config.yaml
num_attention_heads: 3
parallel_block: false
decay_fraction: 0.763
batch_tokens: 32768
max_seq_len: 256
Each number is 128 + 32 x the weight over its row's rms, rounded and kept within 0 to 255. Layers, rows and columns count from 0. Numbers have three digits each. The size before them is the row's rms in percent of the matrix's.

# gate: layer 4 MLP gate, 256x96, rms 0.289, rows 210-231, columns 0-95
# up: layer 4 MLP up, 256x96, rms 0.266, rows 210-230, columns 0-95
# down: layer 4 MLP down (transposed), 256x96, rms 0.249, rows 210-230, columns 0-95
gate210 095:144137128099160143174175114180135049183129138133217152159147079085139083172096114147156177141121143102063116127098143059162134103132113177127148133173119081162154128085137105136088133078107144108153103098074124138150096149108108128143128089129133107101199133164090118084064143138105107114
up210 105:144135095142127144107110086099167158130135142112163168105152175227136165145124122133123070158125067154136120070125109116110120111071191134179099170108136155173076165098073117130106121112116052132122160128115132160132181185112085126104178142142099173132153139150100136107128090122091074070
down210 101:081119100174128167118181093159156083125106118169113137169127083086153126138140129091102109084137156084096103138094127127150133161145158148120123174105066130120131108151127129138098119138108155137160091156135086145076125079095041132112104116023162159102176145147060070085099148076097136126
gate211 091:161110123148111090106163118138136133117106113145094117116122133207099138145077104125128091183178086074115050066106083155127164130107147203127093153165156135108157091116091160093112079150141100136159097122098038127132132142134135156149076153164137195072160104120134163138167135110087116106
up211 086:115072061134151131119088127134138110088111141151137076132111097087100128107088121103054194106149072110149185130105062105140116136103088094138144129090086143137093118105129079159111085078152057119163119132138129147176159121126120112163176142100164143112118163111181093197071119143097078121
down211 095:145118068137143118123141137123139144139117140164134102156135129095159162114126110134087051174107145112135099118136126177135189082137126172171177167162140168120098130113103155168161148057126114142145193155096116145113168157135160147119119157200121164209173091160086083174101082199141112096
gate212 099:164134122124118133156124153153149104184151133136114207148120137134123129133095157168160105180143153111125122040104126156154126130121139113152139135114153136115136142228149132206115127114114101145122110049139114146122173088143057090140196105154134174089163151099057118110101181095123081091
up212 103:133153142118100125140118172144105160115045181124200126164109147110147113122116126113190060151160130101105096148118154136085099130134098132176067158119066149125118101123098191094150128169194126101121170128118109096074124153181124096159053098109114163089130161113079132105134088110171166109
down212 101:141104133125080166097081181089151117084098145106117175109148135129127170142153132124125156163144103120163108099116081198119178101138078185146164090227185164156102140113098141154082153147098098166136120101127087158130155110113127142152164135089136137106124173109115154136108120221083131068
gate213 103:140141157159070170126179160161138103114073120146126150145114151131135137112101122100119223189128054125164127154134102124124092111154067152096165094158088205122087158146191111161135153087129124127167097108142136169143112153086108172144124160119192108064112170100140140151129104103104083104
up213 104:084106137165063127094105075135195074086101089137121079099060096199157096126118147092113126118172129115110100151084102096191135112128100098165101110178076130150104174154067107148107091140081106123130137065150112137114102134135118131142144126189079105106103115099124131149091112117060143114
down213 100:102094139126106153134128125145131121089103139157096081105097151134131098163219129103072143166111120111191124102143113115142099114171154108167130123079156120132130123153075158123207131131133154094115074143146148144138122144144187113132136133223073141146143124098209060134080145137146119209
gate214 099:175103042111123131129145140155174109108125139099140158120169181092091083098134147147129149080079120114192149153203148129147181135122123123194146118128069176100128150103127108100139097179133109072116122152098125075162125143159097158173192155207112147174133146105108099149158112103099114123
up214 102:166109145135096124134151126085136113100123092175128140134094115107115067153139174125106137086061142191076117112082094088074135125149120165130135092142112135191107114079119124138144125104097173105174088138103140075163098201070116151141136132080131197030137123150150105105083123125113150090
down214 096:110160140080122110180181093067132119174175127151092142133122147136123123152161179136122133126047110087131105103112185114100111127110129157074134080124122124055083192141096141124196176058086103159115157117125132153143096148115155186158154077182136122131123119139084119137157110125149172077
gate215 097:157130121157131108135119174072122064087160106143137099106169107083145063153101138119094125146147079104147117147137143153195148147161185163167115113084078143167118154148116084150149108147153154154197098144130139140097123126121092153088124190173114128116128182111132075120207060088088143085
up215 104:149166143088087046114093143161118121146097108119097110159105140106110089127104158113097126068126159109134118126088154140215108153116115104086124151218080136112143089109076083116119092190175150122160171138152145134118088136148185116177129070137199172103106162118092117124142137150102099127
down215 103:059118146092197169147163086126101120122156147151117184140122140100156132126137136109089091130110108122112144093107158178119152083128106096180178094080076123160113145082151168108190090155160116078164059102124123140163193120151156119091109057093096132101135068104142138171126107175151137129
gate216 089:100144146119108114146129124133111025114134131095110121099139097177074154086148137108147109113147181143146091124132176135127149135136139164132179102142099145132173150129193058104132101110108150152192190113099110119092118108084120137101111118094180129182069136081037121142098155146062131098
up216 095:082130159129140130119149122106180133097124108113184124151080113112153172119065111178172176095172167145065168089100182159135132121190117156169131107113114104108126148152081138140070145129119181083129126070143135119116143181178095121148123124107147120170093182133060089087151153097147148063
down216 096:110106166147100084117102167145109117100140136127112163093124044203159118049114166198107121167118190128155150117179093108124080166114140102091098149110105118134121129109151099085102094128130137167153107147165045108086134124170173165142104127096122082134124097133085085134080107113071142107
gate217 094:108126143086081098100185072085128115157119075121068122176068114058101058150160119127130159158106101156163161167105108149115097109131118133129116128172158160126081088116129106190081159178187131141177126149155144098167150097142147108098102156159180097159129121133170106134170178150120100098
up217 097:091074110141099088080169094129105149142102138115133097146123124080059110226110196131157144135085115087093091143166136121137164165140105085125174132122146170115077128048141134172121109152114137091119118174151151171089110147118129145113122122135115102079077095152126099200178141110183126131
down217 105:153118080145074094137167123136100061135152122122124114154100158134186144152136186157193119164073145117192137110096107096109080136153181093134076096118129061061106051120111134166129149144153079126172129107144140120133130156063144149065121146121106164120145116126158099133109113110139109205
gate218 105:189131120129149162130173138082168129109122186091128174123153097101095145122132133175153065115129116154123130189149072124123137154153123183145092111137034125131126163156151129084139149109103137122135084177113135090152178151184106114114131110085127157040172144190084159110117127064142160140
up218 109:066107098135112083111118106130105159072132168122119084134134081138131101096184090126078162168083160112075131088141113170166094096062162127169107146148108128194110113102105121163145103143160067123173128182129079121103099115115131104166142042093075095164164111139113140117089139129180108142
down218 103:135098149083107114148136129150087054145146126125067103119112163112204087090141158107126152110072182116112139090116134129226049111143087142174117105103149168143085140120206166132129128183111156118147167158168106145119114145174133095118104181144083124171130133141154131171083127101133124135
gate219 115:191150177164123060162093137173097173077151136112190159156154083136129195112094202152150093118165134150152109158161136175172127168154197177129129145112109113141086131123114109120137178179175113087202130163171117106164123134097134084143157130111098151128142112090137118120137083139129108124
up219 113:114104085107162130099160105117171130115184121153150150141131142149125119099131090157102187112139091152148166110117100083111108145111100147130106167079084063120199102110101112160066110126097106155209138113075086154138080128075151134106094074180094137137093133113091162113137145110066189079
down219 109:087101085077164125178189122090166130145103088180116146149153141095158137109139126133134182116102101080170148153075154133100089142086187078079094119093106137151176124116114116125128150129119139092134104077140171133100126147093111151121065147169121074140150011118115138151129127068095143137
gate220 098:084144129191135164177092027159139069106143092134093106100108123102132118136131159091125137142121164071157102181103152126092129131153085160107123104112137087183082079110153146168179145143139153125052131112198173149118161173115087121172149164126140110139126123103132083178101101119145135087
up220 097:201163197130141110143128087191140138105138097085115126150097128079109184198122156124086117140127089152066055143135180141063073134165162157137164120181119133123177100125169145169126182089155125151131082113157163095113117140132109142145119113071125114187147103124110162110120114168152127128
down220 098:139106141118143188181086159050099121153171071111163102117081097116180160123142097091106097082090110137134132137111101126080093134088142134134107119115130157125092081118142091159123126141096078079167154123144163147189197156190098139145142188083178134143118145113076080090169122150131091115
gate221 098:167186145087173115132108125091123177155111129194150160066130120132155102121136129105120147080122140131181151152110095094042137130119149167123146151070121052130090111148189118160041146048113148111155095130123143118090145112105146116144168101142095113166116128086156166108132115174155180138
up221 097:175107123097135156151166135142108110134159139150148130153139185179111108150193120182127138153081104143146155150117137172109140058104125103130150119062159200145109100134189143189047106095155116132120082130124083138109110100107064093141117091143097147101099133122195146109149158116167202152
down221 102:101108068166176097158148124166195094087095074153202110113198149138073067185103092135076166119159111098111172138137157120116151189150107094110133098136147164152140142114116130100085159169154138144137136139110041108161149111089133139083128114088133143175111090111118095129111137156130147165
gate222 092:112126058141117156114131177127125103148123141086143136157153179084115060153138135129129093113163089140143112127135133102140139138177121155133151149059145129204098018100133049115176148129115146096124132129117158138138173118104072120102156161139105098177139172153084098141189196130160136107
up222 090:071170120163135140130096099111146172098074149163130169119174077135178147112123089111128115100102116105131153152164051134118133148161070171159157173150095099126138143068149163117162077120178117139113096165095113124101113143094217153177157133169160104147054119090113130117160091130121098171
down222 101:168175117144076139077127133178095134104112115140104067113106194116174104124212112150137134063160141108118105140094112161136146123143146126140097146149091114110117061078163175133203165084109152101105135118167076130090108149123110131137142157115164041142160158105178133077150144119177135116
gate223 096:101186117146163157108116112066181124080127143161189132159143129210148151119175115152077111143138197143114177118105160096120134133068139111125195139190130094125116156127206066061117074119134142162135115128206089126130118126137097138111138117124088116174112147110130149177116129131142142119
up223 094:117117136145147115141101144134070055174149108164081107184121142126051134093084126087144152084086177120121106101110086118093120122099160152099112086178117101178135097155114166148192118135054151130117171090149104094116126112132119137172160130138093084083122173177145108106109156207118145097
down223 104:164109186174147109175078124104094143146127121060138121175178100081096141119109104100151123125110190152078093223144152154147086141119206147123123118110097117162103100113142140148134152168047107082165066147136149134145154117098122139157123102171137148091123176153091121146152130174154141094
gate224 104:095123139156146082120146106182133136082182152151130092110135138177138093187121167049159157182140070118183160166117112127130136129161120141143178159105178205099109100127172095177096106067113115162085149163074157136161124109102103168152118135173114149120123104131137165138088121189167134140
up224 103:133182108175116181102116092112121114132122138157102102112061141063098116155103158133148159111059107100053144074159138152152135166082130114120129149135066113099172150074156131122126137140111150189157178095153135150080139182105111182095135102127122100067087121123160146094206153121129093144
down224 102:110166166118134117129193109178148113145116090102134108119123146134088108097152193191147135189125132061157148122110075120095151145117114133080148148147186141120164164124088186142100191113135166135077130189110098161143121196127158135136145076104179094141114181141087119143147112208097125135
gate225 092:126119129165067120163119077114112140149160091172163149156207156126152131140145176146106201166114114110076153154140124125070117071150157101140111109121077147227152117115141121143098203128142135083140129119100101163118133135098096129107119197117204090093122128131111128184125130128071135113
up225 099:076121187181099096074154097150158146087104101096102158104131111088187135097167121093171143133205117161156132142132110121130120202135143114163082137150096156128056152129066122151121177179138109116170144167135127120184138115106092129121090138127156080147100123157067162170127110143183165103
down225 094:153112149134102152145080143137095124101099135160102109093127141111179195193159124115077123122173206127111086115075155086149080111125105136131034141156135136103114144168103110189169128149150123126129130143117154160119188126147041122110145138202080126149140103138150082120106096073146155138
gate226 105:159092083106154096108134085090204139064115163184120179097155082142128101098099177157121088127082147159123139102099169111106138159156154110093128168126092111151125128122139163129159148123114073136076117198118099078103187146145162154095167086118161141134131205062137146100125130130162106091
up226 110:115099120165131125184068113107126084104075115070101083173107140134131094120135135069057126145178103138137076167092120155132116105085127165093137178107182165128153152080112128188110086166114132165181118131112142194170162126106070130090098172134085140191128168149156147137125117136135111101
down226 108:094150109183095179056141126132134094145195172108118070137129128107100167147083051084127111172118089073127122066152125136174155129152089132097127140134123155108142144112118115100158188120140141035104126144106142079092081070161132096146130091155112147172141151162147133104127120180118088149
gate227 107:106144147140109095113093148190210137101136113117109094144118120167152118102163115080167126130185073071118176116123079098126084146177152116113109161148056149141096092136123051164147094118100121133116079116154149142085222102071157097074140146148110104169124156136135137101158108122112137100
up227 107:203070117121106162143107148127136156141081114111087173149146150095202136149091140101086093159150103110121143157151065139183121125106148128138095094129152132094118220094104150122159105137125140108086179106130096178160064173125134185101113083148178135091113154078179139102134131107100158161
down227 100:091107128066080142140145147162100145109112102148154136140140160118152173147106104130140099140125120179132093185074173117224106149079176098133158112158156147125148147104066131111121081103123104087155148179159158086128072082156136099124195083111133131124138083056198116136133121111086142145
gate228 096:130109124143179214120125106135190102070122127158101134172074129163125086171118165085108180114098115145080191096121117133140115118109111169098150155146064169152091174123124154140112120167103197078132155134110168149132150139118108149117157144114138077144112165163149094100142210194108136155
up228 088:105067077094181110111090134116146125107108082172134068169138111144122174087112127165157115098111083176173136136099098108159100091110083086166126118137183127092182137113154084111132121147180145145127105084131127106110063100171155106135118220129144107127171156132147118194101076162152123170
down228 097:093118151078134102092124113154134116162111134119165108112111057154094122108108100178110185144138139085106141167069156117117129137130040096183094094189102097134063089147133055133173087135100093087158079118134125147148151109100077159128103140124104124101137062119149182092142105150153133173
gate229 094:157127100135174093138115137102111097130183139134133119093162118087127094219130148206117151120121045102117158096146132076121160108111106156200131135083150095115149174204154102178117149187105124131138091148119138121100133122128161066105088079074111110181132138102151140131138131106101184150
up229 092:104181112162119141108112068151142129146122127110083134131175158143108173156145154131135167123081123169082149203160155102129099146139092083175117107097088095091077132158096093067150171145127169113128100105180099163114173137091163097100176149083116096141087159167149147191118177108194150121
down229 090:151101102149149119104119110103121140154065114068072115104150107086120108117121130125128081171155096175102117165088112097150172160169130203144162103100129145101125135113124148119141172140174088123058131121055066134101046184158098155115099117139166182134068138121172147109099170092135145118
gate230 107:157158089150079123142165103177125165138073151162093150080150072115161137107099132125139119124095153094203123076139118068187192087145101158113087079075178151166123141083111108110138115112140113114155087080064162162100118098133129115163149150108135085125142125160164164166146109058122105132
up230 093:135129163085108174126124172114136158122136136108169104094144091170080131132087122113089108161155105130129145084156088156150116175126168138160185157156131102130150072092102093160131103177125218181147147155115135107179085082122150091163116056203128074156146111116127128090133180153099076129
down230 098:071141094077122115132101118164085082137099130089107117138115097057113153053176131150152187099150157151106144107101110123169128129203123132173159136093123137113126125155179186165103118118136117056116095164147116073126133162142110188064111146104128120105120104127160083112081091127066119078
gate231 104:097117133125085147115119096151195120108099104136086099127161114069101102128089098133079107153153113125159151110127111083158158109066057147111139148122075057145089128156130082130151136097118070093124152164135097121129174094134094080089148182187176175129165129104149071070156153160086107108